config = dict(
    n_head=7,
    n_kv_head=7,
    head_dim=64,
    d_mlp=2688,
    bias='all',
    tie_embeddings=True,
    init_std_o=0.00303,
    lr_mult_up=0.766,
    beta2=0.95,
    lr_head=0.00552,
    final_lr_fraction=0.0,
    batch_tokens=131072,
    steps=6919,
)
Each number is 200 + 30 x the weight over its row's rms, rounded and kept within 0 to 999. Layers, rows and columns count from 0. The size before them is the row's rms in percent of the matrix's.

# layer 11 MLP up, 2688x448, rms 0.0403, rows 1376-1386, columns 64-127
100,270,153,168,148,211,242,201,263,210,173,158,206,206,160,162,196,184,213,245,235,230,213,196,142,201,203,201,190,167,186,246,219,129,201,182,95,179,170,207,212,158,167,250,205,207,189,208,230,219,219,187,204,214,231,216,167,256,159,193,159,205,210,243,198
106,253,206,209,197,206,229,176,189,209,230,196,141,239,205,164,207,257,227,173,179,276,191,160,201,227,186,208,181,216,277,199,189,201,237,233,178,229,215,226,219,183,167,296,189,166,231,186,206,228,187,155,212,208,247,215,259,229,170,189,200,214,204,200,226
105,283,224,173,230,243,228,235,209,170,173,196,173,214,181,213,144,267,184,225,199,147,242,204,175,189,228,211,212,175,202,176,231,178,127,182,210,190,151,228,220,221,171,233,198,174,218,199,218,221,183,228,241,219,169,141,234,214,124,181,162,201,185,210,227
113,267,213,196,210,253,210,194,172,242,174,187,213,161,218,258,203,210,198,171,173,281,190,181,191,161,241,225,214,179,234,209,206,148,230,234,174,182,197,213,166,202,174,260,206,135,200,244,220,223,170,212,181,251,210,155,216,162,234,165,216,191,222,203,234
104,178,120,211,178,197,213,194,233,161,197,153,176,192,182,205,217,236,205,267,232,212,235,226,217,247,116,175,170,212,146,174,221,216,159,200,134,200,164,195,267,220,189,221,211,222,191,192,128,186,206,238,164,194,176,195,148,268,208,193,150,218,218,169,211
101,240,144,241,194,194,175,197,202,194,202,238,232,168,172,234,206,205,184,246,221,199,223,252,228,217,217,186,142,148,222,202,203,241,185,219,170,196,185,222,193,245,190,140,148,197,218,167,186,238,200,206,190,163,233,154,201,194,265,195,256,228,181,180,158
103,185,179,181,201,193,181,192,194,227,220,215,178,209,197,187,237,200,178,178,169,253,202,212,141,200,226,216,180,212,221,194,253,178,157,187,245,208,242,220,171,196,225,190,267,184,220,207,201,230,184,166,172,201,139,190,198,199,190,177,146,189,247,221,227
093,216,219,210,241,139,142,177,207,219,246,229,214,178,178,247,207,232,175,222,190,192,186,225,172,204,210,180,212,198,186,239,186,256,166,223,207,227,145,178,193,225,195,168,281,183,201,190,199,226,210,177,210,237,198,141,144,224,219,194,207,222,194,195,197
104,192,146,222,160,196,192,235,206,211,198,223,195,208,171,256,278,201,192,253,170,206,198,166,186,172,132,147,209,182,229,271,230,218,214,222,179,189,183,244,179,210,200,203,174,157,219,187,165,237,206,202,182,151,212,174,191,233,197,200,253,236,193,214,203
102,205,175,225,167,148,219,190,222,207,211,259,197,219,231,183,225,235,225,166,217,206,192,238,139,162,206,166,216,213,187,225,235,176,253,201,192,202,148,207,192,250,209,244,266,208,217,196,180,170,207,203,183,241,280,178,219,217,214,158,164,197,182,233,244
090,223,140,196,174,238,165,186,173,195,228,158,160,238,165,170,143,176,190,234,214,225,198,190,212,231,209,211,165,209,249,215,222,179,218,201,192,200,233,177,195,170,175,192,212,245,216,191,218,215,221,251,189,136,203,229,202,219,214,150,170,171,216,231,257
# layer 11 MLP down (transposed), 2688x448, rms 0.0478, rows 1376-1386, columns 64-127
107,246,185,207,223,238,180,220,237,215,256,222,204,192,194,216,215,172,192,237,221,149,155,207,206,187,207,233,189,217,182,212,248,201,186,194,188,220,217,191,240,208,211,178,178,214,232,170,217,225,184,148,229,228,223,222,209,265,229,183,256,173,184,198,211
115,190,230,272,205,192,201,131,207,251,208,159,206,185,153,229,197,188,186,161,209,226,156,179,183,196,170,186,193,164,217,205,231,200,168,173,202,162,204,225,244,193,197,179,199,163,157,220,209,224,212,176,179,200,193,192,189,174,177,168,232,179,109,209,252
114,216,216,205,221,228,193,232,233,236,197,213,226,164,210,220,190,205,270,160,236,220,160,194,220,222,202,204,228,184,144,155,225,189,216,241,213,248,202,186,228,195,193,206,185,250,170,223,234,216,244,191,212,199,254,175,211,217,229,226,128,205,232,226,226
105,215,142,181,210,221,201,201,149,164,202,181,133,178,186,238,217,176,157,238,247,174,218,196,258,238,163,177,228,217,194,191,211,166,187,182,218,191,196,177,250,206,227,178,216,232,257,169,240,232,161,200,172,197,190,176,243,139,231,152,212,206,196,174,177
103,246,210,193,237,148,181,167,177,228,253,172,179,173,185,197,181,221,195,119,212,190,146,187,159,169,176,223,168,183,247,165,221,152,155,174,243,185,259,278,147,208,152,155,207,242,233,264,150,202,185,214,169,202,233,274,190,136,263,226,249,179,208,233,232
095,167,184,178,186,206,204,179,178,234,209,266,186,202,263,151,200,215,170,224,218,238,228,184,186,220,202,242,243,166,191,186,187,237,238,220,176,249,171,143,184,183,226,209,140,211,195,160,217,203,208,188,187,200,210,221,201,243,189,145,165,128,227,133,201
089,206,239,179,183,217,182,204,210,156,171,196,204,219,176,259,188,237,248,212,258,199,243,218,184,207,203,237,188,219,218,193,174,228,246,185,142,164,180,196,202,206,219,185,140,158,167,208,171,211,185,212,177,219,225,264,241,170,209,178,204,223,181,244,194
097,206,204,174,151,184,213,233,200,175,191,216,231,176,234,205,181,244,241,157,209,178,192,190,230,194,204,233,246,183,253,201,238,133,211,226,216,202,207,194,224,206,209,251,133,208,209,208,206,219,231,225,232,204,233,208,213,192,173,237,176,217,173,187,164
121,162,179,218,193,220,173,222,181,123,183,199,216,172,247,250,233,176,259,169,146,203,198,212,147,185,212,147,126,211,136,231,200,226,210,183,234,223,220,234,206,147,224,185,219,206,179,263,239,186,226,204,224,222,259,209,160,190,251,193,134,242,184,258,248
105,244,227,231,242,220,225,141,175,209,185,215,184,202,173,174,195,193,225,201,195,203,150,191,248,255,244,208,180,161,189,164,202,165,221,184,195,248,217,232,172,183,207,112,222,213,231,184,203,213,140,199,198,255,172,226,217,169,196,169,212,219,191,213,216
087,204,203,237,224,192,208,253,207,207,170,218,255,211,243,235,218,232,244,195,139,154,187,183,187,228,210,195,174,219,195,153,219,216,204,196,218,226,213,202,212,219,182,192,232,152,196,176,198,212,207,149,183,204,224,202,205,212,171,251,209,193,159,182,205